Each number is 128 + 24 x the weight over its row's rms, rounded and kept within 0 to 255. Layers, rows and columns count from 0. Numbers have three digits each. The size before them is the row's rms in percent of the matrix's.

# k: layer 2 attention key, 96x96, rms 0.108, rows 57-93, columns 0-95
# q: layer 2 attention query, 96x96, rms 0.119, rows 58-94, columns 0-95
# v: layer 2 attention value, 96x96, rms 0.156, rows 32-63, columns 0-95
# o: layer 2 attention output (transposed), 96x96, rms 0.264, rows 32-63, columns 0-95
k57 106:121144123145125127129141156097112140168120136131103104131179200168108152153115133146106179145167134191086124111143157133115102093100103144106133138101162136118135156085087153135147125119091109105137124154140103093131145112118117140119089098127136132119145135143097123123110123095145150090
q58 035:192163141149099148146128129113113111117141113143133135142078095105127148121141153106090084084098118104168161147118107107143156136144089109138127144136130128125142089121125169117063119124153104092128147159090080137124115136128161121111149118127148141129136126075117105115172138123123125170
k58 041:121148122126067142139157127122129132154118094126148160120149123160077120159135158126090142101097108159117147188152128123174092110119128154164100170125120150160110170133154126102103159132088164089154118090130120150144158090122139167127114123126121136127119174139162131122116112139120132117
q59 054:113144143115156116150179158100093141144142131137115151149146113148180147156084151112107166135153090114075137088195119126154138122089142131114115149131112157117147178099116160152132099118119105099120131145108117139154124122158117088141133116158074111118131112147121113127131127112163100109
k59 051:134076105108117129125102119098112141143129098121098108147149194100113118119120107152156158117133137160166157133114136145112092096143114114119140075124138109160160097157098136160091094139142141096156115136155071123122119118148118125172151102133151128120138153094137146147101133114094131180
q60 047:160095122147141139122132104135162152131088121109114145123138074090147111124118117136143108120074142090175157126091098138156182137155142129162114136140091160122094129157173114141132116129154123129146106109100150170122092137126144116145160129147119130109096145127164143114161123147063115149
k60 052:122076125136101113099098131177122125112114148121168124123112093076169127109158162129146088138081121085168114127115100101153154152145124131139110136146107130124128138149162143121133116139146138166137096106107188163103101150121127156118147150121127130171118154142128104120134113185088132130
q61 037:148120119151160134142160115135082149129118062138124120129171112113182137129133135124145123093118153095154132129124057124163132117149142111122078130114125138136165149113138113151129108104166125170156116161111145132125105143133120085118122119136111105140097145139152077114139163106088126182
k61 050:098128140133146145131123179111099173106125110190076140128179143164117152151116112142160139088097171090145147155102100153156090134120139108142094135116130093125152079134144107141105123122152142147166135131169117111109134161109140112118147126110134131109142157131156145139135106150084133145
q62 054:092176154132107094105119164122134146132151132163139135122098158183092126128089076136127148140195142133104124132149163129103067117139089103127154139109151100129119155136113149088135147152081122127135146153133119120105168091127116126108116118119098156142145136115100137100136106112150133102
k62 068:152143135140138086170186124107107128152096157124126080134159147182113120143112143108081148162135128160110119086134155118095130115137134118112146137134164130084160126081081117125153129148104109158106156145143133091101156087099146127145095099121150136125117133132091113108136154105148139120
q63 069:129141118160163158106159141109078156136155110128098140110178170186102147138114140136076127160126129170090158118105162162132112092122102140116141158153109144125144122087139125137109130151123124113157101116125107085142131105142144104127091096097134107078107131155123143141106152121151144109
k63 068:104144130107144159166083131113113159102098119122100120111147126121107144160110106119172118134100145119153158171107186172093101100157130104105140100115154092143086151130098103133133163122139126110136122143128139128082150104080149116140132126132101124111131146108138164133106153174079124154
v32 126:122134098135136120116126161200136119135183117162111103111135121109145082146097115113099088147187083134116172129151118159148104162161174166122092136119096139143122130119109067125150129133129113102090112125155137130111120134163152130110151136150121121160103117102133130111112113138121110109
o32 137:096157128143185120156113115084120173125134116117092153149139157143095157144113150163130184107107146155129107149131104141140106118059120117114125135158120130144159134102143163132077120105098116121110122148124102153191176122103094110127134121123117134094103139142163118123126128101132112115
v33 085:101114146109117149114142155140125123132104135166147193087102109141109118150137100135167139122147177107148162084090146119148092154162135145124119143110155106125115102158162123156116148116137107099154092100111136138100138110090105124090102165144117157139094129107109141103132132173119178141
o33 064:125157157134081117132107126137092105118182145166146064142062163128123140109125129152130102156158134128113118143165114115109094131114132117130145120126123117174114146096082162103107138135121122126117188135131132090120198133149111140111138114108141128148167114114121142148136096095136124119
v34 104:122142096110114136188129122091156143130104124113128105119146122155167114132156177146120154178106079131093151107103141102125130140120112121175071117091097106157144146127107173083110164139131123130095145125146159155117156120122098086126124126112148132113166102158157141118108105124119127125
o34 094:145113126140157161078142140143119122137110083105139118144128110167146098176061103130103110102142135153157120116120132105129123112129110145111163142137171142129091121125135094117164090150149103117178155123142111153122115130124197131075116112131111161093095151111140135122124155120128162118
v35 110:114164114124171162145144103122160145158132123116110140148141126096164116112123137125100137117135123121118116101087148118133139141130100193133121116076121139130135128072107086118146133147135098102104119122081139152162168132091103135126095158146146163126135122101151107201103127143167098125
o35 109:134124113090138166105126107129099135116134131119115091101120167164180090187072127146163127107136101158133112096147121146101131133123140123089115127136112117141121178137141159137109094102102122135152136136149123152109114127180141113137175087175123096104115130118161138109178126127115141106
v36 092:116154103101142190136128127174185146102111146148153115074161127104121138133135114176098159129140127144136154115111137147139148121097115137106121132111112125120125140130111126158113078154129098114076128093151143127170132113065111108126152091109154112141128147142120113114133118169088169131
o36 091:142112122159132127128123094142101126164131137099088074114126169177128125156104148134123114127100112157135142115085106113153107132144163171169109097125102126145105140108116091105063132145119097123148140156122121137119138124149144142172101174101136154113102132125191109130119147098155149132
v37 116:124107154118150104105159092134136138172163113097089086153114132141140113125153147097101118106143100151148136098115071131139121175145121093116118137169127164154162144104077108128150137100137109131110173171107151092121113121112140164156130125117153098145141121113129080138132137086144141144
o37 112:106146095099117126143113163061106149115110131107125176132157130111158132139126129134185178109100123122118128108113145120144155124106173166145117144123108183111128126150136122154111119098135147126123100098118111178151132105103108088126162102175105118097112101108142171164144119142119116123
v38 110:149103101129134131099101092129130122145115139101110090119174199127107167155132142167147151132098143139091079124128116114147179102106115140102093137101131117085160135090163116148125134098111119136141105110137111135200143126137161126123124107152169119112120138157111127137111160149138143115
o38 091:150116128141133167142091063144128159113128137112111083124083152091157124132139148080113104170078132107166135135083150130105150104158131158135124135141092097139135146100140099132126147135189123155123134144125136134091135146121170154123132148102115135123096115140128118133142160141097106178
v39 104:150103119140158110150094134118109105142099072120092105151131141101093150135102156128142161154089123106148124119144113126134156092098069134095089161128121134121150152077102145165157137089142116180162135148139107126138095165131176143140156127139129155142117141143099112121119158116135138143
o39 106:108136137130127139101108123113130144108142179106170152096124123091138136133158077142141090131097172113160127142093141118102142119173122158128135143118116137140101118177164084129130142123158160106147098116130121118106126150099153101130142176113147079122073157124109132109124107176107097147
v40 111:198125133129133164108108101162080128132119117112116123131181161125085181112120162133124131153127139136116140092134088129156114086129132152095112152098114122102147136118120086152130110110123151133141094112098164121153117109119185124145116124175141156114107113108121139150151144155175106123
o40 097:096108140133165133134130098161126148097100188136120096095085101096137090164135122101134139138099127077146114127098162173120168125109161136123110120131119094166120134110171098156154153127128136166125153126148130128135178121126112149093167137102124109145106143148144125100125123138086101150
v41 075:124143101137135109141097152151081169138120083120117171107141108112138110098073114137144110128146141137088092083114173138125143109130149176134144139178123104114150132121141081132130152151145160155134130146094155148134118129114073156148123160128106135151091135100141149127145111089106098105
o41 053:104125143099142134174164103156131083099127090150110156100158105144093110139145130152149147132114138145152141153121110206129089122095158060107096105127131127099105127114156162125153107140116121121132126164138146112109127125110116135122140107107126129115177103174139103137116153139107167107
v42 098:158125115087133137078152093118104137132164149113122115158183129142121139143149152110119158093110153113129158113155110133119136165153148118173159113153137113178145125122109134068060122130111131126124125110116120121173139079138108125139138135144133087106156134145104077138144145118142121088
o42 090:122145112131128133165173154148149175127066102131122087118147107120149116137142129104140140167097091117121116119171106144119161116099141128103099168059110112091111148106133135167156101113127124128140175149113155174112105129115117135132126086138116171113115080136136147147136138146122121139
v43 106:134133146107125112132117131115147118147154093152129142135105083103141116154141123104160176106111148170165163147111145078120141107185135124104124104137173117150082095121104124149103152092138125073172104154099089129105132136121117131100165141108140136153111107130110137130107088173142137126
o43 101:123147147131118118135131163094106115073156152174137115138101169130146152106140116181139087122131158128134099122099117118095088158120083114101169163086122139129140126149114139108145118126150138121096191138109099143121156138125108106122124139161126123151160125080120137117187124098109113128
v44 116:130123149103129145127137136178138122152118138200126117122120118103137091163134134151126083121154123103132138118101117161121103158086098153099132188089103149143138128099129128168159116109107095143097141079141114121154124154106129124119077125117129180160117150105127083151108156126118139143
o44 122:107162116119134142117102130101104159159154127072132091115116178128142168108105127131134141148134133142113128132167108114120132144173149174138105129150093110164139156149111154105072131129115095109129068121119117115134158158158142136161154134132125079103096139134128133136090079141153126097
v45 113:073123101156176103146137101141171140137126093142118105156152146138185091127095111136102132120154100184144138140093112172120118118109141110132139129189103140150072135118151138146156122118089145119128158141108119107128096151144099139116125077129121128128105129143132116118108089105130159138
o45 112:139123128103178145146128139061109138119125149105095154117187129119111142094128142153131148143113102141100159109100153158129134143137104118126163129136096177095138133137113124142148128128148107112087071151121115130144068081140129115169122186152098092123136106146135145145142139115112123118
v46 102:108124174144103101120118157148116139111181142129138145130109054110114170089158131109150103097166156124133147093099095129145094149144121106128126137125172138104142106139108156122134095125124138115156113141123147143092115109081131132094130148145126138117158119056105157158159141120144138144
o46 092:125122145119085096104139153128138099133096193160107136129111130094101122125147145131165153102143129123086116121161140090145151137091149140104148076131147106160103119170099138142100156127111143132112151116118104125156192106096087119185165154136142129140151119122123105116121139115141099141
v47 109:111128121133141111123097109131152136104111097086116163171123119108137122127111090114165152147094134185160142140108139147110129132152124107077141138145138129119099156105145072165133148121143158092116143140193124115125128157081137154133150126061114106118094127153114136126134152153092132151
o47 100:151105090138112130171095134118143117097135115115120120132150153105135160089148161155134103075139137123136139152055125158140113158144126118151155109128109146110128087180109133116128114141131123129076108157108132170104106102136100120158108181158138153162124132082140131138142122108086142142
v48 109:134137129138140139136143127161133127137185061133141133142126118129134125128122112092110149165124107133120145166100121151128100121156148133119135108170178116160137117133116079079138091114138172156141127146130126118076114124163139110127164114133092073087109104126135120115163113131131117195
o48 109:101151151131115116127124164084133137115071163127124181121139124129110084117139109155156147103123124098139145138143136157094142163081106109161140156107140140102127136141143121148110129107097094100111151165141148165125139071092088125109126140126094169182141128140175127141123138133127111099
v49 118:149119095174130141138138102141086112105119150112115133130139153151086174103107183107147132134134138158141133121137099160129131133136128132099117102132109160062166149139132101122130100124113146137134091127135132136136135066102144121170103130178122155119108102106111146112161153125191089128
o49 096:119110149128135125108118098175178164141083152158128118109101083105109108151132106134085126134123124112122116165082160150154135101115124139162127151168125120139087101094142105158110152150121167167132119098149141143131159109120097170104159128075130143127127150161137114126118089140099109140
v50 095:127104138106151103102101134112138129151128142152136148147139127111128126170170113170135120117136145086114133083129119134125109133133128128149098175092129100148099112103180171119108142123099123104145132091134131142152130134170125126074102129096112119116171164110135149170070119135094185109
o50 074:146149097125115156126134135127099149129140121092127096141120187091149139093104155081139131151146125150121118109178140087129138128116092132075148109124131086145185154160080157138154138123152091114118149123111103122130129161126157104141130149191110125102104123126096127104131151125142115158
v51 092:150169098082107124123110106109139136141143157086120112132176134128162115130122125160096135116101115097102103105142149090122148147125140183147151133096117134138161132095124107098124126152124112112087147112136131174183155141136136119109104153143148157103139129122142090182115158139124091078
o51 073:138098094130150152139132124171136161126132079109142095141120140135164120175104143084126127132130103147143104111173112161108142145107149112084064128108102098121130169106156168135122087098116126128155139143129166137090108149171155132133129078154122143100102119146118126109148144138118142098
v52 107:108109088194089120126093130123157103135105122156147153043110133168143114158117106156124124147178124144109118137098129130122135136147116143144114114135131111121118115118137103151134136115116105128139115142153119149107105142138128124151132136189103146153095074132112167079164130120104167150
o52 125:129140195146118122115073098133134141116145137120113142160094117141082125115122130157114121132135146150147139160103150108134095110125107091143163130163122170168118123086133137109120119134132136120125122137109148079119193117108130161113121148038141103133145155134118141167120133126142100104
v53 095:133152167107093125122150128151131153167167181172194077109165152121151128134134111144100103114159135111110139160103084079113130123132134116120126125096140139138105130147103149107109097104133127136115092132087141140138115152140130082126138114162158142137163151119143111132150076154127110138
o53 078:119134163130155126105156174108115105154136149152111106110112151163144127175118156091122157154102103112101115056167128121115150141146148163128104125096110117147129153087130145135150112121100088132149157128116098108148146118149131172101141114134054115148154112124141114120111150107162126103
v54 119:134152160098112138137111145130101141145161097113076102118147107088131145099124129116161149131098158107110124074096157123147121128146100161087088141082159106130156106109151111135125137063191138137141113085143136141138149155100138171114124148114141126122114147111117133152129162146130138155
o54 104:104116103106078132145116125124129083121150120124158112111076172104131140158144136124158108127089150120161107136156089144066137150114167172117130097127136076140094136163132133116093127132125102128115160154159118162114161136114130109119177137170132155129133099119175111111131138130112146136
v55 106:161083148143132104089139113113106092121111165107098104159137173115109158161152151116154119147124124104124138117166088135125113140136133125119086147052109132108122146120170139140133144111101132101163101113146117123146138120158191120101123135125133132103164105137118130147087158152170128096
o55 102:140131100141156141137096099138131189107112148131135094142089129073150132126116138089108122123146139096134102144128162102134173106122109143102151137145135084170170124138114124147155150116167133169097138099111109138160142153121147121110140127146122130124080152115090138101149108136097086183
v56 083:094121109120103098134149110097146158128100159099159136092086163170121139193166127163150152130120140166139130129115105101115147168135128108151140121126113134092136149143142138158134160127133096095110099153155109164128143119133103086091156159114162120133153100153109123073108108129107126132
o56 084:183136144146111141148098110138102132101142100165149087154111131133152136119113134120087116134158144127125107132080152099135106094155122124143133158120134144143149100073102125106132129133169133150122186111098144121110155124129173160102082087087118170140131126099092151168156128119133139137
v57 096:083115118130144127147129142092151143119147132144127137131119101143155134123151140139101123126140125111101151129130164100158130110094123112204093081120108119134131108152104210112128127174120109126124129143091156118088153107165089098112128122160155122115172135132143156106088101111151141102
o57 084:156131152129136130083186113109088089141131139149110153125143121156114086154096109136130134131126122164130133105162130091115126088106104132093131127141180148112127142101137098115140136116151146110175173124147112110151086129113191093124126088118149130087134122146123121111151181104151139138
v58 087:164151132096106136094129116156066126119139149130101134139154109115133112138106132143130126105108177134135142131133143160134110132120110146146211150152129156150123157159142142138121136092117136132118125090136108152182130118084128112098106141115115127102099124146108075127161172162159100083
o58 080:118123130134151104181152137142171147142092118148154053111122111109114147146153114120128135152136106098131118148166073157089168147165170125112077138100101082124112142106122155124140105130124100157100118146109168129100126138143130161167137118109140137137139093130107120142116099135107148112
v59 110:161129143145123149170102130116149127164129063120122164130095123103123125106125116103091142147102129135109129134108175125111147107148108142084132107115138133167115144095133045125140137115174165141136140151142116123113158135132132128167134142071131092130083093147157132131114131137104106165
o59 102:113141130109113132125106106111128100096136116117150168114128145155153076165099089177167095075143151136199136150070121138109110167128120101148120141133149125118152120169155142107134114128118098151127125136130141131089110132113120129084147115132107124161153168105159143130140128133093146099
v60 111:136143127134148120138123129117113091169131153148121104131131112128134125130131125127114119098112187112163163130109093162140139156162087143145121120095149157101113125127151168105141118077099099108162100095138077186127138115113135113091079136154129168118106171117107129131114120165174137140
o60 104:129138158117122124083129145130173162165124178149164089119098157097128143167117097147120114160166104128109112109158109085109151116168108170107141136143095091152127170137082159152110134128096103141099106103129142121107136122151138131154172157155128114118137121117098116122116084126117108126
v61 108:154140147147142093119102134143076121133148145122087102156120119129116153135139153131125070129125155139122145135147076168147101125107112102160120154116117150096117139156144193112163139090103138116148110111136121155125108134162168101063095133129122128089170140094135146128104116137159106121
o61 093:141117140117158104121166136110155138148080170147153129123134116068109129133135116099112177128159135094107105113136138094123188092145132160092128119157151083138169114142109121150153158125134106158087109089122113132161149123103158121156155139143132127121107127138075099099106122130121119161
v62 099:147138135132074097152095131115108116095121124129150109123150135164167108122104129137154126140095099153081117155132158115107120081153195110106110124148137111140133089172177135105109115130114184138109135108136144101089127139163121120163127083123115140114110110146145179136150125119123118158
o62 087:113104125155145134117148166157153106121139088121127169159124088118095154074143163098078128132123126103134159144130135179130107165097076110157167117144153136097108113115132120116169144162134124116117105153151135118134094110130115147075110168131108150151158147154119114109095137115114141111
v63 098:109118142127138125108141157153080145142131116132148146075153122121103137133105126159127123149163158100119133072102115157142088153107112164153120169123101114095125133162176138157120093165126126139157091145112153161129094112123118116082119162171101172140127121092113133100122108143148151106
o63 079:125148154140144122155133091151084127117120176175124091103097124119094117156125128117124139149144133118111121142177153138130143076112178101117120113130131124189116139078097133127121151115119111131110175136120148071156194119114140137135141116077134114111128109174108122134139113122139116135
q64 058:149132160183109064078101135143147124145152144159129150165122079134134098119152118148164108143150144094147136165157120106120118113159136123144133122096136104137108143129115127118157065138145176120104146087119140105140119129109098152106122119093131163161161113083100119124112104148120134135
k64 064:133096109110142086072181151146175137167120121170105093146137134163093135110129110113147141152151137131165153114138063135160142139108133122154099169115141105088108137105118167124086150155109119126118128113115128106177115115157153142144128114136120179117136139146153108136143108127150111127
q65 044:141142150145136101101163144132146096202149115182144146152135114157095132149107142106094143158165140136106117097148098134178131083150163128156101102140144147142129123123111140107126122162100110101121136099107112122167111102125118126168108139106136119099172142167101117106097125115156102111
k65 053:098151106124151146106107079110121136125125083100098144155119136097144158153131133135121095139121126151178134133120142149147120122089126168137145086119126110150169113134107107144121129148114072117107110117149125127094113121177120087185126076146144117137129142145163142136086115140075089150
q66 059:127122168151098120128093096177125143135152117152155135113090108116083136118157129122174111128130137120148143169097109152154095114139154155131152090117144076131116122167115118135116124149106144146134147119124117088126183162100138143159121169063135127140146174129134125114095122131158100152
k66 066:104156151147121097110151163137168116154118136152075203148160127149117140119127110087109136137132116121090125090146110112188112104121138118136088104137136116152136122122145182165084118141109122115118098124078127095145143130169113101148134141132119126137135140135100123141098147161160101105
q67 058:161118128118053134144124165137101107117136144134160102126117159094139131086151122107158117128120157129143139161136117125092122140122129138134168141093165111119131112189089114125143122143108120095111201154122119164102159124113117118127154116148151167157150114104132123136145139115089179150
k67 059:125099137124108120160176144113143112182122121171122119135145127188122105083146126126101120130143099128094114085174093103123111148113117100123095139161134147143115148115091162121114123117045137104150105071086134127130150127130104153144129115102140138118150102142135149114153106134148127118
q68 063:126128117125147137138161153127110138161097127130116103148183184150094136131116083109106156183159128165084139107161182132103119107116143124096121150109136103102116147099103112137136117137121101107130156091131130074141129103121139154139087098142123160126122107135099133113129137104151180100
k68 056:164151120144147134146134163179130135136110094115108059125176156137121089151097078114160143129150127175118135105097149133118131101148128136093121093118126127115137158121083109101127129163093089095131118150144108167113121096100148129147120102103119145103118114140111108106106152123130180130
q69 080:115144158116095114123140112143146088086142132155164156128057053096152098115165145141144113088110135079150091100112071096147129151147149121135110114139128147135110110152168144102142127155130148131137129106113149171128127154137110117091147153141125128158148118106137141128143109143147123123
k69 068:148101126112110144164110085135141128088144147126150123158107101106186109098145159102115099080119085091118132088129105117160164136120172104158157123155105173108143122145168154131156123146102110101126140111118136168173122105152117133147139136156150090121106110110140116149147093111136113125
q70 045:106172170140107133093149157143139130154154137162105102104090134175101126140140122142124123174145099118102124155131105081106122127130100124147126131149134114146098185079115177101111104143158118122111167144130105123121136118123109137079109107118171156147173101119117114139107116109168146109
k70 053:127127092087126124130126084142153151130104126141116125123171147108150126142151105148088157143133114147139126102122079146126130102134103151098088175149094141135112149086110172150177126115112134107161099095142134135183111122135143129125116062141142107096144144125149155131115124089131101082
q71 049:165152100123137127118109126121097157136105157161120131119123104122153124134132114145126101099133148128163101144066122154154147096141072164139122128158116116066163127121151088136150112122096135126114121117124136149125071106149107063137100124140135180122093121118140163117139085105148126150
k71 065:121130177155173131140142104191172099075114161131138126094136130077126140112151113133135115119106154094157050144110099118103156108110143109111107150126118133118115108159147112102132112141123141167130099154129126153108175128129095126124155120145134166137113103125146105137119142142104168126
q72 095:142118119145159158132108101137099187130112103110133076095157184140101153159088113113097139175130102157106127160112163167112125096142124136095157115112142088152139141065111095162119141125118100146117143152137122113122134109104146145118101121089116107114102142146117128129096144106122121147
k72 081:093156142137117091151096171131098137190142137113102135138167149154077180136130073129146109162089137141092135152133168143081119109148095148115150110114150117126132119120093100141121127074138148142117126131156111103138139083082121133107127163107137131134132138107106153148118125130141116139
q73 055:124120128143159152139131126118104197129111122137121123129141136163120113162084128126086159147145132182105100134131176152132112092117138161137123161126120161114128098045139083112127143134123133122134116101141121101132113133111130165110112100077099133087133139171125162138120114128172149133
k73 065:152132127153168185172133136102160182124125125102131117142107174142107141123109091100145117106110136143162136145104190130108117134158119109149153122133147121121149080132119062137141121114151111132094123104170111127113123111135133128138078150133114138114073149111160136132099123110122131174
q74 043:154136113151116137131054098124122129150129123105132145131109152093105122133152129137123106136107141095134120116096144140125129138178157081143109162090140111140118120160129126115125103113131152113140131134182108127150156088096105171133111175115149089164090157109162119127099119161094138184
k74 057:113129123128090103135131204146094112151161148108104156147123126167079118107121091109138115164139121084099140101098127139159102146096153146134109154143098110110125117123167159144146162140123124113149124119150097134099153121101143122120105180093122097086144148111118134174096135149132105113
q75 042:124134096089090114133153114092132117111130153115144153165155073095148127076145152123172104087079146133128138096141102124136124102081149128116147093110109128135167097193148128137135141141121119101139126149121119161143134159134116070156163132168118109108149109117144114128157139138137120129
k75 045:166154098139109136116139126115127111128150104201145131103083135147113119133100110122130127097148108106102130165182139120083131134168131129137114101129176137168154107136149100091100123123111096099122145129119144120105133089166115160203160166131132106132140113137113112139115124144141159144
q76 063:130146150108107108109147148159141105133124148178149144119079053101138115082168138165128151102143129086171115132097087119146093139159102125120123139155097153119101117159132114123158130111134142105125151096108131161088114157166107107141118137115115149154166126115129132138130093156144103140
k76 066:145081140131186145099143110150155138109136119131108154131120150100167083117146122145122081088133089132136117116118074125146150139130145122139125148172110176147139121143146130159086101145142097133124097071085144157134131155143107082128124105119133109111114119120178132141108145151147160144
q77 043:141150106085111134115081095112099147096153088118101116128135119106136107095151143183145142147096148120137148116118109187123115110135142147098127152120093110116158150117125140149113134100136125123184102122184150163186075105140132120105147143113140108142127138127157131123081157137120109136
k77 055:117132128081134097072120118113105138117145114156130145122078136112083103107133094066133129142148118106107101136112103152128128121183133140134120152134143129120125115135113069117131163120140119142151141105182091170109132088119153106100142142115118153112147146116100183149109111154148171124
q78 051:119101124157107146120099101113164139109139127108144117136103052118125111118145134132145141124137137110141121106124074097145129134106158145165147123142090155156106100141152156176169103132165124141158132103099163102172193138118162146093147139107112097132115153111157133165133130133118114108
k78 052:133124127106099146088091154129148174108123124166172129107094096132143115109110096163132163134132124158148164134159085097136168135089138111181143106110138151138124125077143169112129113120130138110124118160164141088117139143108169128133150143129123102154117159127097165086144097102132117123
q79 083:130114139112090114119123117165142084116142116145159171127074050086156103103170153137151093086078152107153118133110095119159138153129142135152117101139128156108132100183138108124137135133132154099140126077122136176122126140143090125137137147135136124123147113141153111118138106130140124145
k79 079:138084145144139154089151102116162101094148115152117164136085107122164114109177153116132101085141132100178127126129045125151136146133141130159119092154126121121137123148149162137111121148121137104127105135077128161125116165178095128141170109166118122152137115120149139135128121143122133142
q80 081:138108126100085115123131140144151087101132129128159130122072082094146128102171150150164107089084139068164123126110100120116139180142109127137122115137130119140106112172146139126122123104139144113114141113125144174096107149153109107115167161159140118172142117071149115136144125149114134142
k80 078:122096124118121127102104088158148126095143122162113137123110085120168093108157151125117093097133121120131138131151086099159164154106128091170138146168107142133106140140146177138133159147127167133137119083069134179158149143158093160090154108154127126137153113126125148125152115116142140124
q81 055:139147160139142145148186157131130162133095130121139103105126184164089110167102100136123143150180125157100118120150166151068127113113133150111179118130153081135114142103095162098131122132107103171151132156158134102103130108113125130105127098158111146146132134133102104118117127095124123113
k81 056:107113114119160138148118151120141163162138130137141094096181171117128151135123135096113170128120116150122059125140148129114149118161108132098096087123112120087138124083100091128124103114096135164119123173143116130161071110143118126140097129149120168108112151153144091145133129097145141092
q82 075:154135122157202144128123089146156163167103111121107109095156120148106112192112124126078133128106119135123132148113173163122158102132112154135104149148101138118128126070166089138105112125137135168133110128153126117142106111135160150100132129080120130107078151163143140137109127126124132128
k82 079:132145146136169126139116155150104145116135109115117126123113090109088119156149111125188112114109121099170117177104146122099153137134123133105143125065140127084131131129117073121164161103168129166103115136164143113101118104110131093092115174122147145140088155101128113119127142142077127123
q83 062:134131150172150138099085075136142187149120130131103126144154089123100147108127145143077151146138103124144160138120135142156128092119119105112156146129090118126121151099155144177145107108119119157142114125125150113190154124133179122159085100091100154112092160144114129135116134126136102121
k83 066:139174143125122102112089173169071100118105150111116137084112142110092133146125111151129137157112120141114127106118152118116151106136137144143160135100180134159133138130137113130107097113149089119143146147137141114136143103079170107103099137097091147126094143111109109142124147182142193117
q84 086:140117103144124118137141149106134155167107151108101084142192192154082162138111121118101152178157128180084145146149174132101119109121129124104157109110139112130129142098097136139142125115107110124112159134134101079130132120090136130168093104117145122103137126144090116140112140109139137112
k84 072:141162088144130114121117168153107145179131109123095123134155174153087129144102119143119148172158140201083135136146184134079106088118114157096153152128152108154119135105084133119128138109118118112127107132147106084111122105121122157143091127113125144090132128121095142138115126138136142141
q85 061:149119125157194144135137082138137136126128118105124139133141084114161089134119168119115112116079107118146133139110103138183154135136147141152092122159077170119137129116173087131132144140179162133145087104101135141160101125155141143114125130122121110077101113152170108109148137148127127125
k85 066:124147118124102141118117112129110108087158114128144138119069076118126145129137137144174126085098174121171119186103135161101131111156117157108125092081143095124117141135156098112144117090155144106108136150135147123084125124132156114118181165147126134162102138108138125097127135146086125137
q86 114:129142130153157136134124112128108174149116130100116088125173183174089143143095116109093149186157109174094138148118183145108104091125127128112144117118131092130142139085107116140136143150112126158134138136135113095131159093106158161137084104085118129107094141147121130126095135125136128128
k86 099:127169120172155103148118175110085141158132147112110077117166156170088147142106090121115154163119145153082102125118184162103111103157124160088129146117156118142129132092121122137142137101150118141132159138159123089104146085112149117129108146120132118111103115124086124149110155135134129124
q87 045:132156136143162128157183118095114150125166101104133081089126167148159112112128145100118139119126119151112089133092102128088116134122104153127128146133116136146160147097095153124108117151131086157117097169125113146113131091150125105067118119190100144139123102096156118145101160113138144121
k87 052:142119121107127162135136078150119142101164123118167105140125148153167122097165129124136113109118121154144087166130122129111128116186133113101087116109101142136146152084103083114189132105144162167131116115153154095123127108097127127114123128107186099138104140128155109129166150107106125091
q88 059:126138124136122115147117136117111138150091143137123106127149174164081153162107146120108126153153106176081123140176162120112126103124104130099162147130131140141158127048094140131138140127129136131119160144136122070122185097117125158130128102091134109123123101151086145173123118111152105131
k88 061:119115122147172116137138142103125151163093135146127105132166170175077161155103123164110137133126138170144115157105155148118129134118090131100146182089152150109142101116112143151102097139118108148129135144120127096156125141115151129129103130151128130086141149098086118142099128052108104123
q89 049:124101109129086147095127119115175138134066164129160138136120061075136114084144128109134105110103135110176116136083123101160139136150139157156113157130120147114100109134155091132148140145145145099137144090135161160127094144093128109147144131136157120104106144127137125119180125143101146128
k89 058:140105144120107103159104137148184122140113158173142153121117137151105190130138152157152103124095161106120189123100103118141123151104142103139104147095158133149108112140156137139124108100139097086128148137121141140120155120108087190114093148110124130156137120088152126108132106126119120179
q90 065:139156124154171130115148127115118152131123129107106114137149143162098148121078131133094183164166116147092166105168152140132124104142126109128151094129121109121150151091106153114134137133096127133133103123101114071176133089125131162162094125110085116123119141146112124113078146111173132092
k90 074:131141088127130146114132131123067140143131131079125111137161153133105119131091107152112151165139135168105116138114189165109119093145149135131179116109162114130136118111116071124163123118156118130119133184166115103101121090110156109125127117111081158118103141166102120126107142147120167134
q91 067:130151161117124109126135157091120085120182141146129142143105128134081131102138120135132134106202112143079123135162134095136117150109133114113138089132154139128118116136108166109128158126116133122127147097099109082169146120136131122143158160139092109159195144134088126106117129114169111089
k91 069:132141104095150168093156079097136130123097121145128133132172129132159078107103126148112180160151101201113149110143147150174098099122170140120129119151106122132156144118113137148089124158107132131141129126142140108165102098165109137169150137150128105107129153135113145135103146109129119093
q92 060:118144110129133086102160159100139115153128122152154132176145146157090177134108119132105171167164125183113140121175138119127088104132096117124164133123131140133146111108073127130131171133115131105105163108093119110149174091105153136133115130089121138097163117137091121110134154116146110128
k92 065:114119088122148142088147126077110152171119116142117089124134174164090164167107098135113098151149135175093164126133138177144112125127121128142168134106161130130121131100117123131107135117141101113117151159147121099118137124133121139114097078102153096116152097152102123129119145055141134123
q93 076:112134098130183142147133115144106140152101108096088096101169202146102139152103132137113172171124143174110146129122159154113110097114145133091119151117110118127136154064112104116121140102122110147135116153146112073117159110126158142120096104091144132131107130142130127143106156106118117130
k93 063:151107147111146114148125156131125130162139139098113122162126129109110155132169113111152126151138148133096112142112198128124110141152130109084146133086113089126114156124096117153159132098163137150104149118136103091085175119068145133123087148070107123136155119144106128141134110142146176114
q94 045:136125133187137133137071099145120158114151096128118127126082135124099171171138133156124119141115152071144156124132140124145154137149136121137116102107113115147134111086150162114119134106154130179130119133164132073137207122113133131100146128094158111138077155108114124141115139132123105139